config.toml
n_layer = 12
d_model = 448
n_head = 14
n_kv_head = 14
head_dim = 32
d_mlp = 1792
vocab_size = 8192
activation = "swiglu"
norm = "rmsnorm"
norm_place = "out"
norm_eps = 1e-05
positions = "rope"
rope_base = 10000.0
rope_fraction = 1.0
qk_norm = true
attn_scale = 0.177
bias = "none"
tie_embeddings = false
parallel_block = false
init = "normal"
init_std_qkv = 0.0262
init_std_o = 0.00534
init_std_up = 0.0262
init_std_down = 0.00534
optimizer = "soap_variant"
lr = 0.00436
beta1 = 0.95
beta2 = 0.95
weight_decay = 0.15
lr_head = 0.0124
warmup_steps = 62
schedule = "wsd"
decay_fraction = 1.0
decay_shape = "pow"
final_lr_fraction = 0.0
batch_tokens = 262144
seq_len = 1024
doc_mask = true
train_tokens = 755700000
steps = 2883
dataset = "wikipedia_en"
Each number is 500 + 40 x the weight over the matrix's rms, rounded and kept within 0 to 999. Layers, rows and columns count from 0. Numbers have three digits each.

# k: layer 7 attention key, 448x448, rms 0.101, rows 89-127, columns 0-63
# q: layer 7 attention query, 448x448, rms 0.104, rows 90-127, columns 0-63
# v: layer 7 attention value, 448x448, rms 0.105, rows 64-125, columns 0-63
# o: layer 7 attention output (transposed), 448x448, rms 0.101, rows 64-124, columns 0-63
k89:502476566520456522554528501481526481464476491508502489506526451503526526482471518492471439503547519526483502473510492495473480525505529435473462465525504535535568468472510499497497476437540497
q90:509486443510507499520558539503494536548579472496502567481464525515531520487507503510498478551548577503528494540529515495509468493567486481523489484484544481477476458498512492484491524528554514
k90:496532547520479498526518520517488459451462511517482500439539509458486533508432492498534458509554534495476497482553501495485455496553455485466497477513468519485537500482504519510441468499503517
q91:485477503540509548526522522556514501572499514464498497539513468533522515448492518479502490485566501497524556521515486466591506457466481501520534526500549457494492457524519500511577529485548524
k91:540505591505495446520537506484439446414493495522515413369506527551466485507482460536505507510534506469468459394437545534448457545502537440506459415440456497553494501474491485512406432489490514
q92:532479451447492457555560545522477504464515423532568519460537460536441621526461573465547518523539487470558458450479478476442463538502466516432518570477537497485481398456501532518596460457451503
k92:499559586472529551433519535529520556495492524492442599534497507560495507460568500499386513528433507456496512510415542572547498501554496553495492532526533500484504506448511512424500483467550385
q93:486443548442509473478467587523479502469458440444547484504438477519499544507514519429461469523558430488445494541448526579518463550494498492494480464486537477502369529476493485487463489390508601
k93:403496501442509542502511562484471479516573458492449480517407526483426412460511472458428489469529546486572547531484460493494519495519542530514504544531518481474530514535493440522457544493515496
q94:495411476455431498494480528545556523496492509540489542528507542474478519504504509446475505497521494477536521422425516484507496499541484525495495520558471475464419538500477488482464497475457541
k94:507556623552559499481552551533448516462485438508446502456450494498476526442533512484483482507440523437587566484508473532503457437563485576531473476527534549454494514516520523502480543493463519
q95:466549475446492445534529523492477540486423483453413504514485416564466443495488567612470569488547434457566505488498535448449496502499458525546472560474467535496478555494484464545575458433416535
k95:526468508550532514484503543454495462488506430559543508468481484473407522536526485453429489434491527481456544486439489578508514478449455455521400417562469499550409460467437562496459480518547453
v64:448565479437460528446563469423382432507579520458485562481505511562479511436465593550556459532537563578518516512526498514480554504461520507537368455496519488573532637418486478474497444497487473
o64:471548500506533504463578441449445520596514542479444482437559521573428483502551512577507437512476523642519425581549539494464569549536451525455462479516491524559491494525518517478431406459464510
v65:530507470461414583552422526457530495505512470439441511511484544492501523543532454428463498500511554498515507500543583542599547549534525482455514583437523427532505552483500490441500477458394522
o65:542526507570457547544485510497478407491466475475432469559502522529502507486500476490549456472550603503483392504511569564454506495439564572565480545558435498521509562398454391474543505477551507
v66:455539525576521462503444539514459422358553566487510599490529522471557498477501564537502508511463538468465512506523423449536502534518514559428448506508426425560547390485509454497578507487517519
o66:459567548480539480527462507546414504466532517517463543456441465555517506457537560532418518543529445600472522482472467586555510496536530524510483529511541539465526549465502479523509468433528517
v67:517480556571522480525513423522484573459522519511383435471575478532520414428440548499429554474510601479499575454453368442568531508567575479432506450561497481469538467452457442509510566603531532
o67:507500485427560494488504459561534542532494503505438533515486530502498435389531540563461493469551534477550514458485456447486524481555547532482610484540494480459538478422455500472591551541524492
v68:498493481578541489544481486484425559510456416504486503436526439455503477465538450501440518464515532492384485558530489542472501484516534428514469492477551581476522468486437494534461559467522454
o68:494418480560525495487492458567490531487499510522412531475455496491500427569524490536471485543455454421521538515461514482509472531517473496412572581495540524513420457469450534507555437424527496
v69:437523548455532475546549450449596480469477526489618488509480544511475439598554508528432534500481435517479410410574546486441535449482507518481466499492522587525559438505510528536477404411485536
o69:531434520506439543518599508471479503509558506534524479527530532481457517458498601549496501447474544520480530520574562477505526386458490526489537559520486514541482519428400458602483402466440497
v70:487539357527536506483525508534479425559515533509600546546508587482410532423506488484476463476465461493403482491517456522518452442532504464515483495542474601455530437448431479546581463447535469
o70:433493520512480581524512530489509444438460556504611548528541547481470568503481522459445408455488545438439594454458455511556540559522481468469428531608511478449464410541542494515569514515519584
v71:474512405547587549463488476495559513495465541500413503540472562470490513571435404455575535449495506536501400476473506466519503486534442452521510447446581471402448436536579506505392457524451472
o71:637546528520522515502521496505507464473486472498491445463461637393459507549450474408491522469476508562514392450557530524465588495492552484527513486458454514439542523549495556521433494512516536
v72:529562498481478476531560497481447478447484495477549542440530517584514524461491405532591523590452464497524492497475527500434385518490441491456669560501525397569507447538513427505545501495415541
o72:454558510530557482465492538436511526523503490482449586477453552577469506545578495441524484508452511395495498465604470384487520491514444464422502472489545519532516495511515443448584576509440524
v73:514477488585487517486566539603511524596517463477491544451535477480462552591517496395427413440497419457437541508556531453500458478472527445457521522458487506548553440490508515509633542494525511
o73:505532563515515484510520533578485470512459511467431517487514518478516628444485525480581474462440411555449544449466424514543484471425483467490542459379472505422458392525534428588573483535455475
v74:493456399475492487565426508471536481536485463452562434552476495435468532533461487508474536422475540555408506496466401534484557482455492392490440377520520498506478508478433508531499509455522367
o74:558470444417530519517479468457513425415417591444515527512520434499464563516395506496435526436494468537581519519453443527447606548461475529447492472503485518490547487557421426500456474386465503
v75:520441445514471490538478496451505445466478528529584456507496443462491485493479441445465536442554474565491486474496478480444533536396499442520442525500486466503438491435476550483460490536409439
o75:441486485511495468578553422544451497501483471485512541524522456498444479522447462473476498455479494475496493543503432583500541521505512434500574473442469559559596486474455497494486536461609451
v76:451491410464488491541456469492543506451545508526488495613443559558612515543457487495468495466468550473399528483576521428563612439449478524498483429477584534445493498491435503386366446498593495
o76:455464487425401477538486522472552478523555579588476449598514464437547480472468545526500497525450497453431435572537515456454584392461521547534514512449538449498536430514398567485485533577427506
v77:547424502541495496543540526536497526452484466440484485507490493533516588412519406529495441553432495492558482525450556432531517522446522470511520432480561493586483475565567468468471516494451527
o77:539480512500512507527587453493540466517543475514564364516558518602465457484552494480506486509525538541524601612506466473541560530458556426569518480486513554502458472608573481507582479456453550
v78:470471322472585553530515509507531553441499536486433516533427497527533564545446504492496570473487585572482451482524544513563529492421476500521452521471511446631503470508556530443473530517523451
o78:472482430478482522567421497477457482495460386566474541578501438424471513509482422488445512482474514581554476479551537489472476538459496621468532626387505524572547535495493506498488465547498492
v79:516476473542560416419493530491408494523477522534552533509539478495538507490475521571476556466515557452509441516469444526450526438392471510520468535483481478508505526463473510516498533570584458
o79:599485497479506503476491467458449530560474541510539547517457450523499537646511570617520517455487454468466461512525522559500564526516514595539520571413504454507478383509473438543521492572490432
v80:415533485579530471500536524490583566439490559579546533568514530507497566487540520537535579544524460478566497461534514465505457591519429506466469471454523525544513487471430544471551495506395538
o80:498457598531488564499562540493537476446471585549572570455483534479437547510541504465470499554480587511487561485549522450523389496511460437479516473441500574596496522522492516507529491508512485
v81:564441536482474578478599482475514470535511483415541444431510491497587492543488495539402499401477471463492459494506429565502501482506500480481476476571487520552526492481501573499573468568630533
o81:526465487567382499452497521480460448480453540541459434548539468467564479492540440478524585443457558505435466544528501650542536546545525491525519444599501431392479601571447483466468541592477503
v82:470497505445536478583506560562466508450490494496502486487453450483494489460503476506472476513404476566549466492495516557687545517474525487514496475540498487511515442404515511386571492531454457
o82:519384576488548509468392537456517486485473503526431479564472542500488525505434443418504443470459511482511551529461477511549555544455513517536429563588491478473409573522549470486555483504512435
v83:528551472460509534535451529505535442553511540549483468550519514448457477504573445545421588441536492447491572461535517491507522552493493431491482443480536464493479485483485567492454455431549437
o83:504522465427477514515492522575453380489584521436456442490355559452491509485563461500539524491434495481483471479488548552515498522450572652555476485531504479419520472514608576486524581579515517
v84:551508481508536475515520482480443447476549461500510526487515518482527598501509577529501569510506503523470489500467554491456476463455531554463511450461542453511540556486463536468470512504514473
o84:499493477505509478491537480503524556548571483481477515497443545477456497495529544464526458544487491561436576471492460480411536515525519589526528499524470465516530461403421430523567442547436450
v85:503511471565555544541524546564424523498488478516497438470469523513553565572489495473446554526563493470448470468427508421412560528529448512501472465472471539562436455491532542481467551530509494
o85:490549572477464544509534598551434452570514490536544478452561528547540448481528484436485540499522500485444551527445556559430548517499431624516438519490507506483411507502528474545510404617519431
v86:623506473566463435419545478603461587458448564492469490542406544472526427542551468551485523521530498585592507479511557521484469510570465550543473537440477505397472504570534583489472518610442442
o86:543489518506532530450481523550586543533502442466501481475460457456483496507518446534438530453511459565542536510463526538461436570530522384512481529393418345458509509486533520511507502541477479
v87:557496547434583425549558502527521436475520536489527486501553483452504471525555498483473494529511598450453455422510460558430515461474460381500515479604611530520516407504461472460614475501558521
o87:528441505544545479461549494513581521481521504480561478519509437494493502542570538569487521496535530493512421447490429487454555508528444473468487511477573499546505422494372546460552555516485510
v88:607500633519385415638494514462516473428445534484503531549500516488506538461566309435552471522533443574499467429533469495506488553512491521446486475529480522418452552546555485533522495539343593
o88:573403506511438429586570514520489457473420513529421558475492607533479520469571430509505566505522561478536490456632486402535536515516514482511450537498501430441471506517394493513565533516492565
v89:506553441516451567394598529562544505595428532529493511460519524557546514521468597433599451464510543508469562486536498507558457501504450453527532482518532497523493582486503532390470559462545568
o89:545549515537465484491502527467570478580467583450499540534529493504418531532519551512641480498408525488432571464486565534527492410481444524537530551469513437493546536474530450464497485507514528
v90:496514529479460465465467550436395422474497413500476381459568523418428462481485470508472501571673524530487536547499486468485381514501523535516516510416512458517524475465563492492480405492422477
o90:432539478563464465442450555478542535449439471500539433401572448546508520507465531588406518582519481449425562569545595516488491554468617562505528509496499525500469514504493482446512485434457471
v91:521463535469470526519520500508428479521495510496469458447485573526402436467417576594559539546444525552492432434490473445454470408505555444521452454559544468419441521492577507459437480524588513
o91:555476540483490480523547443530448444511469419439514495433584489527469534515462577481500529545425504493487479441460514442464467411568553492528492511557580515469534576559519502491466538425520499
v92:461474488596513473530507484443417474591558367471551496529473494461552500492619507520561455624477468481410556450439482411592441461496500456433470526514574572485495560531521536516560473560447469
o92:417476459526481520567501439487450600530422382507512507543476535460513552539453552489445518570500501524420531398493555447577475501466564476537562474502564494549565556526384496491507511578480501
v93:521417560474505524540533569448585470500509503497576497533488440543501471462474457539421493505547513423456487591440539551529479554500526496511484466437561436462428514558485506439479520524486494
o93:500517502556510450544469456448569516558462580499498506477558545470500480547582441529425496510551533402470475477514505443494518498417552476470479478506556474540443586488547471485438538473438510
v94:499475526594552536448480525456429532484535378548572505576480434483542440485534485477464455516468562457485384499474491541469422496558474509541480559548479500543523414515443505499480498495488499
o94:468525408580431585495420496526449475449462403527561452475520428444547578470482561473465497595506543465525431469545561513531476430522514506467560479511463488507534484519549521460467572549495514
v95:609450489524495470523410456510452482398532524517481511434545491571478455536473424541439496443507494404429521548511512469462493559480555542589491434523545415526467450510483507519530607419469485
o95:546511562482520497513514539485546498425562474516496527488546481520507532545535459571520529575496477405550447490530471506423511494441537527427465495500497424454494415576440580596507491438571496
q96:466567488511513495554505551529499527460532506506472497500467512489530490480500476507514445515486529482486513479522538447462530459575501526558455544511492522517477543479492492475496485456457533
k96:496502502506516515491490529521532526507514523512545492496505518513532464494494531485504488501501530527475484483561562521477477480549507485520492497494478489518491505500509490482469475500514494
q97:485479490498458496426519458507455464499521501484540524499539492486486515487479486472518508510521504515520495493486467515459496525431469492431516471502495503500479491511487505456495497524509468
k97:524509477500474518533503487495442501458487505515487504558516489515495556490510491517517484471497471491529507485473445456568503485446494468488490535509454477497483520498463531513544445479491488
q98:479448528481484542504524501516531518393487525464495501499489511413468502476487577497536441478522431436505452508451534506503491504539478522543461554443457482499522496532482501452485481531456553
k98:482491511527544500503503492556511525464513487524504503537510503530474487506496497500457586516464470454523506449516524511485549503543500509571486485487528483463478489517462509452530463480520489
q99:497518489517533524554515549508546514504486498487433524524480528504489480536496529495499480462488480502454508488513551505488520492555515496508487553479474477523468513522508481501476496508478522
k99:503474488474557493469520524515566498522494512480513492459493527509502429510509505502489546509510482502493491450535504565467499517541541538554475469467516515479493468506485547476475504493527487
q100:470521503509493534533495526507527531503488493512471481515491501502500467510494501532490487501478517512469519491542547499498506462542540509557492531492473527525531519487492514496476518487506476
k100:482471519490543501502504551498498521481518484498506510488473498501475474480505458482520489546524482509509499494511521505486499535506511505510517488496522467513466459500507487496483521469556485
q101:416579502512526496481508547520526509514456515478502476485447519484488467450540504457461496535452470529484504490519544480489529502579473508537490534494511536493503545501493468497494493505495487
k101:509505481464633507510522524475531553470558491535585526564462484497435489525524510504486527527540461513481489482512567566484537513514547493500516478491507468489449450496471517512450428450527531
q102:478473466426535547554427498503504493503504488506534443474450485515493450510467510542538485504474480465533468550483491490458487518448525481444533455515471556466467483494503566549511503504468530
k102:540491545491512510512541563510480489531499534507484556519456528470466513466496494482507466466448433553504560555479482490521518538454514577511532501554499450469417527527529490492599529424523488
q103:533458481456502531532458485490453487564564505530505433502561515473577563508440502552527520508505490483547462484533490566566461524484513432498485470453461493525469475512531594540630516447488510
k103:587543495465465489495438477495489473504494548564529491464519473440538528532488515462543469493487512465512517508490490551430567440429477489437421531531479500488546523511466505539436550551504483
q104:502361558442590529371439451517524487495498534489554475488506464485513533558569471478488452552493526565548536558578492564477478522459523373556539511477499470524471412542551477502534529465574495
k104:515458487449514518567516466434511561516517508560586523442485535442506537459480472475491540513487507489467594489562501549512525585456543417505493445470562492602560537545613500483509524516501506
q105:468524537506502549510548564529519545478498504453494530521484525461463482535566473440468474525509471533490487514496579480461463450542488507560434532533462519440532534508459495462446496508474500
k105:482423519468601538473558472502548478465529497519536481527485501533515489473487462494449581487531447471458489473517527523521472552485577504568552475497493461498447473478486543525512471479574505
q106:570511447474499517457462471500465503519478488507511449512495500528484510497495500520465562464477515473487506505474488515491465565477483520495498513483553488495518509495507518507526505515505465
k106:516510436514465488516472545456482505542490536512527478517506503465516473534485542481545494501535477551511458504434501477506536510523489537505414523497513531476566493512529473470522530500457529
q107:526499496527515468579546417443428491478449514561430528508468546501534508502496415566504466519502453494510473519440529454570570512487622486528440481472476425523457458469478554432504486545526526
k107:498565540515464438526516534423471429489515492530553536543473496558559495466552511585554483482534512497454463464458483507482502454490437516452524563612517559499538518443497537534456486480565549
q108:530539494525476425511507506479485491484525489515546530520528430407504526544437529537601507507537554473484505513513512506537449478458525524479502477475470463460534515544425518471522532458576580
k108:526526538497469528498491493533532523507538550427461495508488489468422508613546557575517553409502509468531491532498476511450529507507493444512539606565408523499552495476518445487482505547572422
q109:547534497496438449511534492541500493380463484519429444522468555505422531451524543507428480494457486562493554440480524483521489518478583491497540447555489425502523528424492474474481518512489498
k109:493440488469517527496486453516473487489505528498530496532480524484460510507503464502465603503491468555426533488513529535488517617388484429508478551494457481531471523486459486497575448481501521
q110:479492554455455525470508497455516523493477426508616617476481533495525504538580509485508574597408491487561502404559529511474502518477557527427484452520523457577512493423489437540519524420501530
k110:552472547539461483482495524559475538520442550489387550480466496548455601542517548432549523548477497465475522532552455446490457512491465445478578419527448489475419466464452482527438462528522434
q111:512467509511465388484555518469512461520479549522514502500464401493482467530452528504583486493516533524532435444417524475567515409513503433509501487543476547496508575447490482475489527485455513
k111:500534480453551447492504431574536468498512519461450477528613520624510420537511457441420496473481522472531505554543489459490554499485514559480514472553520499507473544472492444459461551501553538
q112:522443504505430517462456492468470481482509523522536498505520496474459510521518522466505535501508508523533508523508460500512500507442474456476523474492521479510545446506485525516533516531559477
k112:482480503498532505507510504490510487517479502516465498505504522480506489477487524496488512525518529529475515468554531492489533520554483500508497500500502510515491510529477520509467509516485517
q113:483533524504583534515487465551583508546478428469476514523449517556504467491547509503473479459453491484504539405499546515476493498566512507516435468593437526520523489496528502442455539509496581
k113:533528502501427488514502508544485529505508490490530543497502446500494522550505517500536477473498474505520470519515507475520480473488540449484501516491451470561502493465508500544517495489480499
q114:549474547485523510458485462438496518490478513474539497453511497485484531476522501506506505513523510520548473510462445486525478522445489481457595464517512491521490468499529518523529506465564479
k114:530480510467451511489531477516477459529465513504487474494504500502525549466478526511537494478496481515470498537451484463542468468477472475473493498523487494493539544507494492522544511529451526
q115:559449498453461466485478422511478503454492525490511536492526526499511565458475463486486504515519514487541499574451456514491500514451477486496528456483460484554442511484553528489456511498550501
k115:549523510565399506526558567386428492518428531528461491482469509453564531473503594487514460444530510549503487493461473453575462485495463487475460610464497524536489552487506549459514472517488472
q116:538471540482509496508488461450530571528475533491493428534494548473459483493523551481417506547452448517534456468536501517514570543516522444534468456559471498499505480581515484528377551462559461
k116:509471510491538497482559433542517519478507568533587505511527445444496450547515521480507614506463471486452527540494551539421516470471465498528431485556444430541538555524525504515528429491466568
q117:492537531476506511487422548537517441602544503519514525478592470492519541557470445495475488533548493514508577533547483486541507465550578437512431457456509473580515553486468548501531527520445521
k117:601477476409574547496415383539490520502491560560536445509475480482465515491484459440428449517515546526584426486518445500450522534419545538469565395482508455476506494479453493550425492488586520
q118:502595525440492518502561551429548562472450500503523501470473527509480497503533529458421483474466469508461492491432495478476490516505508558522501509484498510522495538466478469490470494522489445
k118:426477481451608501483560532511530501508481508468515479494531512526505474493461478560503547502484498497457501534540529525526483553572544477562513481488436514483434434518543517524552438481535440
q119:541526533505511507467517444444506454502445534428513514430517496509490492537496449423511491505453516482496471482478500484519467534471505544403473482489485505498479520488512472527426511488512434
k119:558494415564533514529574483467508500525489496453503509492519537514497500515560454497507483440485522521486471496467506474573492528622517499487513490445525520538545473441508516499482468498449460
q120:480514523499472470587464435459426474493552459521486500499514472538432476526484559486482520401530448500423511551437526476510467447483501486471514458554503543549490475522468531599487541454475519
k120:503494503486471434524481481495478484464433510507537474522526537508456495477471501472527534507447423522478462521442525491457538525495474518532533428512439519482556532537495492520490554480486510
q121:503450495483514593546452553474483519476562567495489542500508515583507551501485444545483562538524586469547515490509439538535506457507471541468442514530519456486486466408527505390472464521513494
k121:536486456526450552547415452460507438527456540508498519542576497489573529558428507471538456440498525521477520483440408375467459454442459502473440538481429510518453453473481501479488512480535476
q122:533508429569495450552481549526430495559494447541454447418425544499514545440476587511488508482515493542522568529504534454500513498520464485507459552466509504569538513531463536517477504528451532
k122:484513470483617481466471518509585502502553501460517521522476527472503493527504447463531507496499515499549538464471556528446491520524579518545507468482513535464496498502444512528463496435451566
q123:468460446492589507536479528562552533551540498600473539572513552516447463492497462542536533519411498496462530486475494456506439422479448530491517568514474479575452527498501511488523432486476540
k123:520486529527492543507504605571491476508446498459483407485520472451445508445511494508363469557476509477497510443543525527545544396504547571413529513547508544494438612521465538501490542529519434
q124:561496500519535499505555514452514511451455481449455449489532554462435469469510518523489411591491513494545532477473485483536484517450503481497490484527514516524551492515490395453495468515540507
k124:443516493437502437522458445453472518496511488563449444523448510522562488513550486558471543486537501487515507444516521465453482561520511464480523460515473514518583531512467475506466531536512592
q125:512573472513535431525552524501418493536532495468492526446544478532503466412458499484469498534526454524502455445454486460568451542521536519548512411487494507504541545508488487494507558476462435
k125:450557537503530477416472382522536475550467497507434499457520522464494436508510523498502560541528449445497422411474515513539479481534465523528481471478502545552481544490462503519458488494444551
q126:517537479525519480504547548555482479524506519429443532515514505536550412456489465575436480490511506441495498485432515551476506414555488503502496425502500520472512511512471421542517440501604465
k126:434505488500489506502479495486524430500426486521486479531474605539534454506456494513506541479533532535516461459433521525529435509435550525455497549488515498462516624532464553505423570467552519
q127:554507467528551489486497436538556529487436477545475422547469535473527421554545469530492441437425536451498530456439535480531541572424454526513485557483449449516505495495489458506525510484499512
k127:528530514479499515451541510516546465492562472446566395506510552484483523516471487555503568561565470571485532526431493477501527462507470491540472442492475431507589559507422453499547471513477523
v96:443508568527527414515479540612531516511446500531474557510515492498485382502557512504456537461490518487518475504538485462521511542494449524480491533521475473478492539515489519542447503532488500
o96:533510547537511522530455531512499501456489478484462510454470484512479498617482580545493546420476376457483483476514435437532436549509517520478493529512552525455470483501488533534564478543457574
v97:517466523521468423490528482509448490559549494599546503474498488482488534524500543456456480536492489549557502486547511480511404564538469519472546459491368473504506553518514475472448523513552490
o97:533493477507476444443463533563406547588512472539532483617490490491510589405513488552539538550535498436449497522419503493466516524563507504545497469510437511570488479551459522511466480509410480
v98:499537495427515465507499511530486484404479536542545535440492498520530441421449458506440428477572582473497426550480497521562444473496487511493434534474566553527434489551389557485455452468490485
o98:521416449434532451525569505583519442481515524568510531486465525507538417515429458508519423518483620456509432534494518476617506528480523531505519454424498426524514526464515433503465446471467564
v99:506481484495483532490507535483506424530521461491511425530451481458461539522475504491483542498511506550474474492606518526464527496505509474552471509431423454537584446439557467469527466490497518
o99:509456553520527481482465480520501533458575506468534480420450497498436576463466536523551540550510534551493486424470412445471439475463478498447511533567392548505468453451537497545507477543586477
v100:559470494457507483524495471463534439546469479537488471449462502509409491522490457488511477402573511504505481471526568536504453540439471508573533552410451472562500478471559502519502494496469488
o100:463419482548373486500513494493482403575479523543498460517521610489470442593510459462537519490515502508463459515497497540419452524483544484530432547516449577472504600525464422476448456503607446
v101:572515536513410513507553523442460560560516504441522428486459490491501521513489509453578520428475469409441522523416517552508555467467525453470568513503537525560505517495472483553496463521579434
o101:480621474483587524504465480497572534584522468448531514551553410470477489494570516488486524480465415505521483453485535483511481454528508470476533461481453504523592513474537479499467480438502439
v102:515507501507543470513496534483446529419476474513505459464521507489477445553494462468513495485512564427537521481505478486511485484483494485470540498528575499538472466488491501512490498526490518
o102:508500559538549550507461449519412480474540522492531498538477493460463412535503442504480394421497507459483528445565522527500448550456589522505492509460468485542486521447527524504577501484520478
v103:489468510495488464408501467500531518528529503443488441412545553520518516520531529481545530504489504502541526535483479504518390475507480500521490448536486567475498430507471436537502525514454564
o103:525441501539485510476514483524488501502491465456509524443514508552502417479501465514549448456467540525525483578569473568554460495505431500461411469473398610495463475473494486559477532466528477
v104:414506475545511487518508499515503428515554525449494507535514576467547508570506464517483487504427544498529496456521559506516590577505525571461430487539486501426473483502520521504525554453531534
o104:526466533517421532487548554538555534469464403603528404486499476468556480552503459515496535511486623553549529488490424536443535543509487550496492443465539481516466514514501471538526606480457495
v105:482473576497418475442518493470505495458498551524553544455447529493472514504416555451484489506525509519546526618422548549508460573550527514567499467522548497421542526482495452503457480517425522
o105:512506471512510505462522525488464491602385527563474501506536570535615465473538450477531408481466508506606502509439516480598435589442467651496425402436499430531506464574442456425410537514510449
v106:461476544473520547489527513560470461491491542473509488588447476516438474472522561529416529556499430448493518491539485498444492436539567548479560506449468544431435540545484547415482454525517547
o106:544406494480496543488533460520443455489545476526491465556467422531526454499511490465413575531520487423496430355537549447550470484504493481534506450407545412446548466589529519509570461487457502
v107:389466480537446489505510511516514468535452505469446450532485540511460522554487440460502569509477411483451479455461478512469516490574504554497491482440581516507503513533465516478489488420461509
o107:468483453546524546553461488578516510582531522527556472436465473470557468501511477437470575505514474570508463438515516561460545479516418520493539342554468516506408531486537506487516496520536518
v108:496493508545440558477545462505480497549491518422493485510429467542518538524498440496486516534365487480493450526534469502448499563497501486537503453496523465505476520523504487465483476445553493
o108:517471566515563499517565491492527452520398496477478465533525471483486539490501499416505574510527512556467428500484550495473489514599490455465494420607432470493501450460454590426428539511523428
v109:522461517486504486543457439428509462511513538475524516501506516468514457489452482477517551469472515509567539492498530560495485461436545533481563540487590478520469514553652535549548523475559332
o109:481511515533429544531477470499491456527463568467459555428528402517598510583517479444532541441489390542546534491519467491443524485513473575466470547540578486479455506531500392481499599515457502
v110:617580533471504518507475516469572542445558498501520502480539565501509466491440451512483459474583537495470474518509503504488493525492479468567530403487518547510529510488500489449494496504496491
o110:485567478448460461479520499588614546449582526560460517503466540492506432461460545520552408429552467568498536493463494526542537479483479528480517379485439582527547573460456469482521492407420518
v111:537483570490498503599530465485496561456542498513528456446453462444510486607493518504516477466523525478500554501450479498448516445463579508468538545440591536486491438510521543529520417463529489
o111:482510539464472570561448500513558526510537463492522519437462522487497452515525414512505432471521411483465505508443448525468523489498577486573421603464628480423495496580456442462536459546507522
v112:574494531471410498568461483421484474543487474473541418515477524464467485516462463567481513513528446453526550488504503505449576549498547494578490487400443519554527468527518459539556473529486405
o112:529506555493509485517532445506540495531504508487440595540588550488471446536464548533502489535473329544517493483482466446493576501531558505491567477513412482555450556519515531572504460527541401
v113:560489511512487485540468556472489473488561529560470493494505503467488510490469473535417518477488520537500486535502514496507567470493480485490500458490507516466560470507489507494525532547468553
o113:517484507501501449457523514466461439504511490529549517421482531470472509496414473508507552519541448498501552486502465526484563538489539557513421484494550476504455497491515445547566486522493402
v114:447569483513492500545493505553532521462539453523520523525402524498554489412504450518503455495490533405461459448540526515475546451473472510579486540484496473514472471579454524536429454426454527
o114:420478488432437470448433489449520553580504474585523483529490593440475437542533551521533520392446427444462470477472584502607565539547484489507458517520557485599492588517457352479503454513541489
v115:470546590514425498502551499441476572435545485498533502494433490509485499476464473461524404499504471460489464464448469471449540424568573528484525430458559529464512529521486501369430410499545507
o115:525434476504549589504468512509487503519573423529573470624463463482626409453531521505462493458552619548491506444512515469495481411496462522573568444442580435536596590559522438488536400423398441
v116:475507430481536483505467445420516526504498422525515523439428493490548543481496561471563507473461518517555467566439509478519470517464481501558565495481519446577461529455555512459556512535449440
o116:484447529490555459469509468518493566563524538456545463571544607507531534518529451496481555470426481537456472586467579411580531584549583491489540526531506502601546527445455405415540453537510484
v117:476444488457566469494492502529482531403507519555492524604544456522521527482502535528437554566536547487508469417556505531519503537502510452465588463440503462553488508480558554394526527470478480
o117:434547550410520485464535486520441490443476478539467472508475383484625481620552521478486590484558548522522484427505552537556511478499511487466549589486532401571514437538587564510597553459546524
v118:532429553429520561444570520512521460493545480506516463469437405522515517452536563482494543450474494540489574541517511470473438491504523403488557594419484506525484460422528496521466498527485545
o118:522483525495540520535550519465408566529450480474503496522474445469462505501608532447526558526399495519512474484482427508500489440470470490530518625564443544466589453496555567484404445525487497
v119:490526536482545504464474522457472540492525537454459485477461509490486499503528506525444459478498546535548520509442498515518558517487510483486506489499508516480467486500457498487510479521461526
o119:486526559516429536448493478464532542521490470553453558493439495467468506532544490476461471472497589500521503504484483558471472486452457521559508466480455424518472506520501573512520557455519547
v120:520520503546441549464495438504503517430507481544512482506516510516469521511462484544486507474411466549450487550529433528489521444473503514533487456478557473437529532520426511478442493423498471
o120:414479544463511454483492461450489460460507553476520482502534518517535470451458569517487604495510460546474484579528504471498540499519445360467446451399545490449507586515529563450536442503530472
v121:524527408497557494517485522502504515523502462474532434529577482482504508496526455435528484531537435445468515454513526502534498518615509477471457490543470528482570441482516510546470517521439506
o121:468432441573550557532507494570504446435520509446528443645581505485432507592468561475509382539520436533503483520498495497501515504499579524504496484513447479462476488581466455548477563498542493
v122:581508552510496503500517454443490466457536506547520528470524457539483513538444492522462527485512520547507482535476493517540503519477509439476445479481509462540539510518485431522535547472620487
o122:517549529503547486485525518461571467513499469466540543376475560566339540452530442485477439543549498507499465580501476514465510451513469488491399523572549532370489519477484423504493468511538485
v123:520593565522540527440500501521417564536500529484523477369425567501484434490501503459488478457418483504571515623502481547560467522439435503507438521544448500557524576531404485481435565468507448
o123:540483548598474477503521508526552425469520512540539596449550543569452513537494489456482529472561429407502471557492481531574538478527539438456436461457475467512540467382459556459401505517465533
v124:507444539477455520522554400516484456528444475452493514481548461447571491495443454443563451407435549511509523534562503450542443465482580506435450496498432482533442477541516514583534482483539395
o124:526403478604498463571515446495506516491358494486482485618556461484529528515526494469577412501541507604540466558508527599463518438379535389494425525401661468540465403501501437528414494469426594
v125:441547545530519425496566548476457544538470473416456496419477513501487545501543446483540496474447528471549466507560481558540530519486515535479521483506498501481476503527502474487487471493554460